From a checkpoint of a small transformer trained on Wikipedia: 10 layers, no biases in attention or MLP.
Each number is 500 + 50 x the weight over its row's rms, rounded and kept within 0 to 999. Layers, rows and columns count from 0. Numbers have three digits each. The size before them is the row's rms in percent of the matrix's.

# layer 7 MLP down (transposed), 512x128, rms 0.062, rows 282-331, columns 64-127
107:446552555485523451554502468475438536531426542459503429547517602496455548426544514452441503501535470459508409430524503528574443475529479434494481487496495535550471499503491426472518507393421488
102:463438510488521544418504423553510537455460528523447497493454456354578484526583442564529539500374480416493585419515550530504481482496559489579469497527477502464442620507387544529519538524590507
107:468440604417474511508542561426506586464470590548405475549552560477506453467539542536513496550550468512453509547390434531508465479543474599385490516491593484515445486495527518491500505556518640
094:453429558481590500466460499507534419470505512530543514502570435501557512547511573564541423475523485583534549423479436460446569487534498406392425464571581560560462511413546485527598503489544549
119:479464496570540424435570507425528510498559574419514478460506558465501542497430566466421449476495449552540522461521477434405547568568533479428452533550513577509473469493551487471507441497361480
099:510534551475403455478485507541506509507540461517459565462488600475470560597611544543479473473568414549484503485493532410512421469487494520493475500412530498480519542464461459484457421469405517
107:455586532546540484486403544486474493484537440545495366446549530515499621437592516526449534679426496468439505624479491518515518569446489526504523488488538482531544559519514456530518492494476508
094:495480448509537478446530468510520509422516480402523500446525515438508459516445458375407535554523442486497533508423508549450547498517516551462517518496550556609505549538564514445499581517493557
091:470560455465488427495587434454453528511454507504413424500433525520537401519494511569461512538512581497549605427580517478466571516353444506538493526574463466464532452517526478480508425609505466
110:478594485468389486543473467438535500571447466585536384524599499436498555546387496554472530500537470440442447522472405420484475522496426480470478514500554482508592557496568472570530466554496499
090:495565468621556405511528447486531557473417425521452438467520500548506548494473420482559457478438488467413495478408609543577513484514480492449533486514534601487561507566617579437531522398498536
120:491466535596490465433480507506520560410481508487508406481460520467552515534537555442502450431469467533439580556488459567458603405497409494450435421519478502488514474538531450495528484489543561
099:454559637541543454416459477529459434450476419484505531463525457503442574525497560460519544433425479513554663476502449443522522507464551473443450550511625471524520524502517537559550476502534428
105:465481558526520571480488516507474624589477419453451509511452427474558503529516480461616551429540466437445559554569575490541487438488463565436483541511535537473516488557422480517565442412437478
102:527479544517483451539530483444616483450521466483512470426496468462489480482544481464448499429518584482470590548467467512483525490512471537565488508566645533492526553508374445432487592572494501
105:529601517569430497446504472519501405425481365535466534371570566482513444516562422503471433487556490553489562603501519486471522422496523551493468436553510496455471491514505477393444517511438500
122:504518499560552542526503498428512543436552546551457403594439450538468472512493468403482425562459393552505515488491519580474465593494520575539445527423476547496500610541525444438501429625536533
104:417486418464596540475519493462508496533442580507565503482434490545554661527530457520405533410539609483487499520543451578499533492544508440502403488472492481467524496500472505530565525517530448
081:495506639554501479494505535518449500570528428513489543461541463510470447479560487560437608533474527485478544572479538395485434458496514566541464543494474498455564492531468544522534443487550470
098:402519565473493488519530469462526471537451420482460436521596506373509455456390454554599541476534527513556403503540469508522521506464532492521455601589512479384458504546534440551518492568522502
110:527451495627461498456538449543515586541512431508531494641579459445515449474569498513496497465515466574539528477481472538436562515457417457532535551505429501485486476544530416469566506480606603
093:493434457465478539493502481495506498487390479452454567538535499491524485415580583495526497490549507499570491458510436519406463518577562532459504559429448473594490467558510465622413471552518452
078:534554528449527569479473468645457509542526489501570470457491537530386488464497467499619520547483607503437510481623466468536570407517579484528508561400468479477455466536439600536471469520479503
100:498496510503543538478436391397540508533459512465547442546438422482525457444421506545517544422415433465545434395503519501502488494448509418568502482497464484490581577532486488446504422573532459
091:530504466541441452485576460428452546470547490454497502409496603575601466543583467509500423463545536534554515402426436534563439562504444429511474499530511458503435445466506501512552499483485520
106:555530582479472580534509447532488417513523437528561525568499449548408423508476459464443422465478483479497490524418520450501557556558576599532446473457593523548529451620466496503462444549541453
094:542426544443559457482498418498591496535562478468561435479474530460482494529491426492444505619490488491535490483559546577400435593489452499460462452433494590465485423552431439562507505516543533
104:538354501471551483488572482435557440534506492519532446527426476485477434550533521552439522482552588496466428507524505527476526451437585432516624437466484446474457508373454526483447544543485519
115:617529503519514403582473492491506419484482519570597549423487478496590510526492547463601496489569432494496453579464444444464468471559420465382579526485511463438507540484576522551413510488456515
106:431472499498410520557492393463420494568558391476587516485509483495491473433528537565510531391459564477501573487517417506577466621547539494471462534562523505496479519488544406543594480509520575
105:539476436473565556462486453524533593536433537455496521578487531464510544426541568442449590510586526510491463477446467478379420525570503498446440452487494442573423508405582534438525480397551437
117:467499515503489536535487537496489540420505505549451432558459554540571467536530586528424405516473487487516455535582575600412480453429572449464439450403443455518489511614465516484416422494530493
104:470552500454485432525433482349572437569568431537496526480447530477416439459612505591561469607475547455587493512457629420544538492491432489498527492469425566483466534567487545506522582492545506
094:462523504470575399488495518445503528520541470571429408543503579585493516508438392441546490427530443539495470480531551497437429494547412441473484535579523567444494483407465576485502658515481490
101:452418473484453548487406480486540527490454524568551510395405502555377428532507475512510560521462448425538464471434515475430464474581499500461464541527402482508527498540534534455501462582423526
104:628548458562533536476466539463484496479514580465438553502451467591405541426499485470485426488492452544563527441481585559443499490529560581457485421470483512480435568517558455621505455501544446
105:558486486539554575486472442498491587416462554557433557396392576522540434492550510480484492572369530539511516563483486463534493507591473465510538340574434494548560431453522500482567466461517472
092:404562511424539566491511574498541548492584507495466450489447433494469581543537442496514471581453507551520478487525470426597507490537509510540414611457546456510624500514498455503478522518555515
078:630365444547510491510550451529486483458527486598519549536490482495641454506516554507574467410473473493549548451419445499470527563511477551546514561448477501437505602469484534450558546508498477
090:448492562478527357476457498521461462451460448553490501448473462498526542522430515498446453491466508495432518551503580456473471577438509482497514516597528556477554499570445577591545521507565629
108:551392498463524549505500501504466530447536588508575506453551435433452478536514495564535488441443467472433472537492450462515468512631544546483567456564451513478443482451468547613476525465453406
095:467553455447571485501415511479483446546531461586488565426529365538484491535560501506424513523527442478475510600480534575472465497489592448442464485552487455463595511516527549530506526536552522
108:506488483520502474534491478449492514491481522469444580538531559371491559491491500520537503491547504474568583474505442514478429533459495470583485482470540433451502529462537475531495527462500502
091:489530507532520439584466532544473474608464390559545552546555523524548554533559522556442544536470504461491586512527466497531517457501481393520472552369489475554540480645563472395504444484504575
099:496557445532558406513519537390513491542427588511431540454494460578520514475421527424461518486466506485458457536517505557541509471564545516441541548504457469527474565506509420489487488473491525
102:386527463506527576463471482419525470518473427480454606515397464571493559610497452518482517460504533521503433491493490493551491524605514531542531470496539496485501499537500555543511549484458537
111:504461449525509538498581481492512487494447563494473438405413523630475489528559479540396414382440504551543532492574500453409529578477563552423500453515525461490500504506427463487448440519510482
083:524467486537622449564620457553501516457441482547611519407513521460535498491555580550474513535562486530495528446482492486515546543375447413489507500510500435480506483492453579462516477478518473
076:542516499568463467444426479563431498522579424482444493539562598558552580550437508505575517481498446582460416498476437420546466535512521479500539522481484463443425492516511477447540415469524418
082:564453458555453490521480501589550533452512398533471506456446578474464548571420481550526497556487465623464457472394511469473545454458517491444472475592439486492539507424569515479465558447594464
# layer 7 MLP up, 512x128, rms 0.135, rows 283-332, columns 64-127
095:514479551412443469538459561489499531425502486497551481468556509571422498497509496538508414532500456452413484511484446478459537503440491519415612541474486492613559453443540595530376531458517507
099:556476454532548505539457585515543472470414473543400530493402519466599519560492467442515476439463437541530574512633436497489489472484495429568527463526453526538542558378484437504633515429466555
098:466583491495432438434504463437443567456518489472472530487474423531529456444537475455457511397436556501468503538463520422567477456592498515546503552520506559464524571543444475496472417655580569
104:471579536500468438516474533509426497441544397474386483379544450526487479516558502392421595566468566489421574595535508452462568483443556558557530484502529491525556400535573475603531520587482503
095:500486465509561479589522546440489455552527464526532488521443472430530465516470514572512528523513548430475396557476537513461423557535497495422486555496418493435428440521494510520545486543578568
108:587394490532452527510521555550534471478513468496479424473572439501572563486535549495544523438504553469501537599517453610487431453437512473491489463494460503450541359467490481523522511495550506
083:458536518520477498531529487454524452513505587531470493485504503526578520447543551525535505513516489606585569456443416460531494430498546450501510351541550431565604408464466469481547372512481613
093:606505552472542628385481501524533483510488536505503497520545470531527584449500560477525473387571449555423512537519562530468452433449543521549530432482521574511444479544587541517554487519536477
097:538508475578478492604522422537537486436379447548473407422476437466494419454481474471471489496503529568576534476449556511428476696538515465589492514474509559480506420582519427551504435515592450
093:564487441481463528495456537494487502601532529452507467562477507511516442496466436449501474453405443452560510533481444490473514521479528425535508497440551474493581508474452412544431584486623534
105:502515450367531508510554435494544495465491441390442487447521559493524537565444468488595535479512499443528503579514458565572494508500474490556500430579521452515417475523517548442539477545486531
096:410588513424518527483366559606561369475522571578455462489537457548557522465531564472556371474629493569478526504462562425484531543449511514476425482534559443512463573461468529435502485484521501
083:507505494492507421407504488607506455495532496465477483373483522500449422441543568570477476560467495499437428466480490541537513397506496445455509457461482438485527483517480586495454555405492593
107:499508511527563567468501502526487555513596438494377494557494541491602564542470596585488493557568450539546426392367548546454486389520571437542470548462664445489498462455504499517507432473503548
109:514529459560523494455490441499449472459556436434516461534575517542516512555431543466563543470561522503517529548573527528479502522566482452565549605499502446408538447513484550475427519545539532
125:527583531488492502498465462507525463536487553437498465492468424602610487495487405456432505508505562492577427381551519490476465474520496469549562512514491474514506517511577498534465511449514511
099:574498476465473486565430517547488525498445511582583479487492504487444383412566512488575426431529446490460436464403508452492508466544421538512498596496605471433501552653518416503560590486495451
099:481492450490550458467526474413546434381548506512518480541454452538501525385447582504463486556558438537459524513607514555528492551455549398544540481522482459508560406507472453434578483404566536
108:527509536495451450508433457545512556434577571554564552503481457496537488466481507513464492551484364413494508486435470402487539496532533516622611458510516474542526527451437467479466512447446517
108:502559417492509455533440481417486522435459488525528539533517558492532482438475570501502456577515561595568574459445547611486498441540492468517502390432512526618520490537509435523462499540406602
091:436511466469444488498522394488459548507517491497519526516502494445506488546521442519428504428514444394452457529569580510536478517467519550513550510474482509423576476497382545436521565565435570
089:532452433467529379506456519448429480464556566487499458462525579464559515542515498469350495537544393554545497526465486546475388447553444471422493481490522513486471462434567485618473480585526485
103:501515567485465505552477561393452460545518472558463541473494439613490553629513402499475531491521553522452536518550571541525423509440501466435548487505530496416501375480501573540527558463479479
092:508503602488462376504465514460456525544456570484486461441446423447456467487537555586564529511489589468431459435572512474478553542543502546492459533553512528488547482566481478460551516448446529
104:544471464573445534455515530504439501440556472460577485510478449418511470516569528507547576477479492488438482509559504478467510447466548464470536482473413539550617457534523497551442532573540451
093:517486433510440500521529547424412511415409532536468518443574480461555453385537458581463494419541516381520517512456563426552468416474494455566489568622541487500522531483468455579466541518513423
100:500568445489491495428410506458519525492569435543478467494543452492571541447493511354581490543457491477419503556450488572454419495533421496528503502419472504489511468540470512497488504520448530
100:646493490472520464432446535563467507550567517450450554431561493449478524589521498569479433593497451449411541465473487466518478521519484512406509449501549452463512485481399479529531418496523509
103:448483433501519486453499426498429531545525620472436513588561510527475479432428469554568536534388454468399482472511473505417502423502430526539587570598427453466400507525511572527449503462425502
101:523508527461537512555489559438436445511530501440564539563550619578486452561378502484474531423531511490456521471524519520477513415504496459485482502555473498485495404645507464461543428526525495
101:520491481477578514534551601449452510522528484445573435519420485522459523523424590448434539566469514478484542548474479421448486465491494489428565431497461536491559489520548561482421500453481505
103:575466448475459506443529575435598507624585481444463524520456536517458421555626467488487502513484490509497467390438482576509476562486468499531466476547519590621482572503476506468491436529554460
099:501485514497477486551484423545570493459426554520517459503580506462552506511528575588491534456503525497571525552491480564457444586448477514488581597400571455447519412448531446467632524539468543
103:454596618481482470498557451564557413533590460422488565528492526399591507458550538458535466531542455495448548482459436486557525471503460608526479529463477503587605472440505564477545445558397545
104:505453457451416465500426484502573487430523434488427511503442506513519476497503438357474491527471508426528534450561534497539475459530541496512531493527523500497462450555507531458402594439610600
107:570499475475515519514475409447513392463533560520632523535534512524477528482458556535463475461608535529439418518454622452407421400429542567505527479560474396516504426579376549448509495439491520
086:528480447589579513549381464501407458529406450580454506569504576494521449452462569504446504529533441456513509545505576554460455437499546422466518460487561534517477522539537479514464487495536436
089:483561521565451424501591568608527490585493491487563440450450491425460568478510487423495487423523475408579418470490404392499500479473512545511499404500519480443482488427453500512421542549448516
093:475467518562549523459383568497519470501526592451513417505523476510548491497508457508457428475554473571562493495461515429493542476496502490386600535450513451613499491497496550419454474546555495
102:552447550550450482420527562458462388534593455514506544490509470523449493473434502478473594434434526495439534466453448508585501473465490548512494557424594493487545544575504481509487496579494511
101:595509525551488504505580500494556516492540525470458478547472437490521440534486445426418455429472534490587413537576542555410570531521571529552561590614490598520498545587521462462470509550531507
096:601486544423408531460526519508450449456541495482489448539523537536459472452528417467515466462480507559421554481485529535476478500512462595515479605493584427628554400415513550500451504506501494
100:492441447487401427463565492521455492480409470525589517482417507435531543490390537497533623455511474515412452468499594478483495607500534503538456508512551586465542495482454456604544370467439503
091:456450489350501510549554508590523438544477457520579574409433558427548528540505445495525580486562439457519414536516455461488473463556415459399488527466463461477490500558503529544466481487489587
097:476428465475473450539427528458565489555553550534536458550480565492536583448523457437496618551422572445453453403620563582442417494411536483413510469440505435503584437523538507535464412530537494
105:612519514492547446427448414516519531466529507479495537457462523458557492505404505440633618471518516446452591566559540487584537515446490445509548488473473554621455445514535522444489555583460479
087:493471490479503452530441558466455521513440447513577503469477474429597416542371467500495452461484578481518465513497461525560476601597505566505527539470536470500461485532525429463433560461534523
089:525505434514463482580444573566424416524585488466453522430488491510514399484560420509520498476584455361474405553489449517472517511499531601513523458482518449517462579531389532486445476523445482
094:470570585553559489504451574591439552552550509462460402571553476388508515460593503449496512484539465447480585531445547516496478491457464506476493422455457406550512412579552493461539495541488417
096:554475531528519458532494512459479484514550506569400440537547521594529474475444479464569540517478554431421462450593534483519411502508573474496508508423521567515550394444521457460486455539478431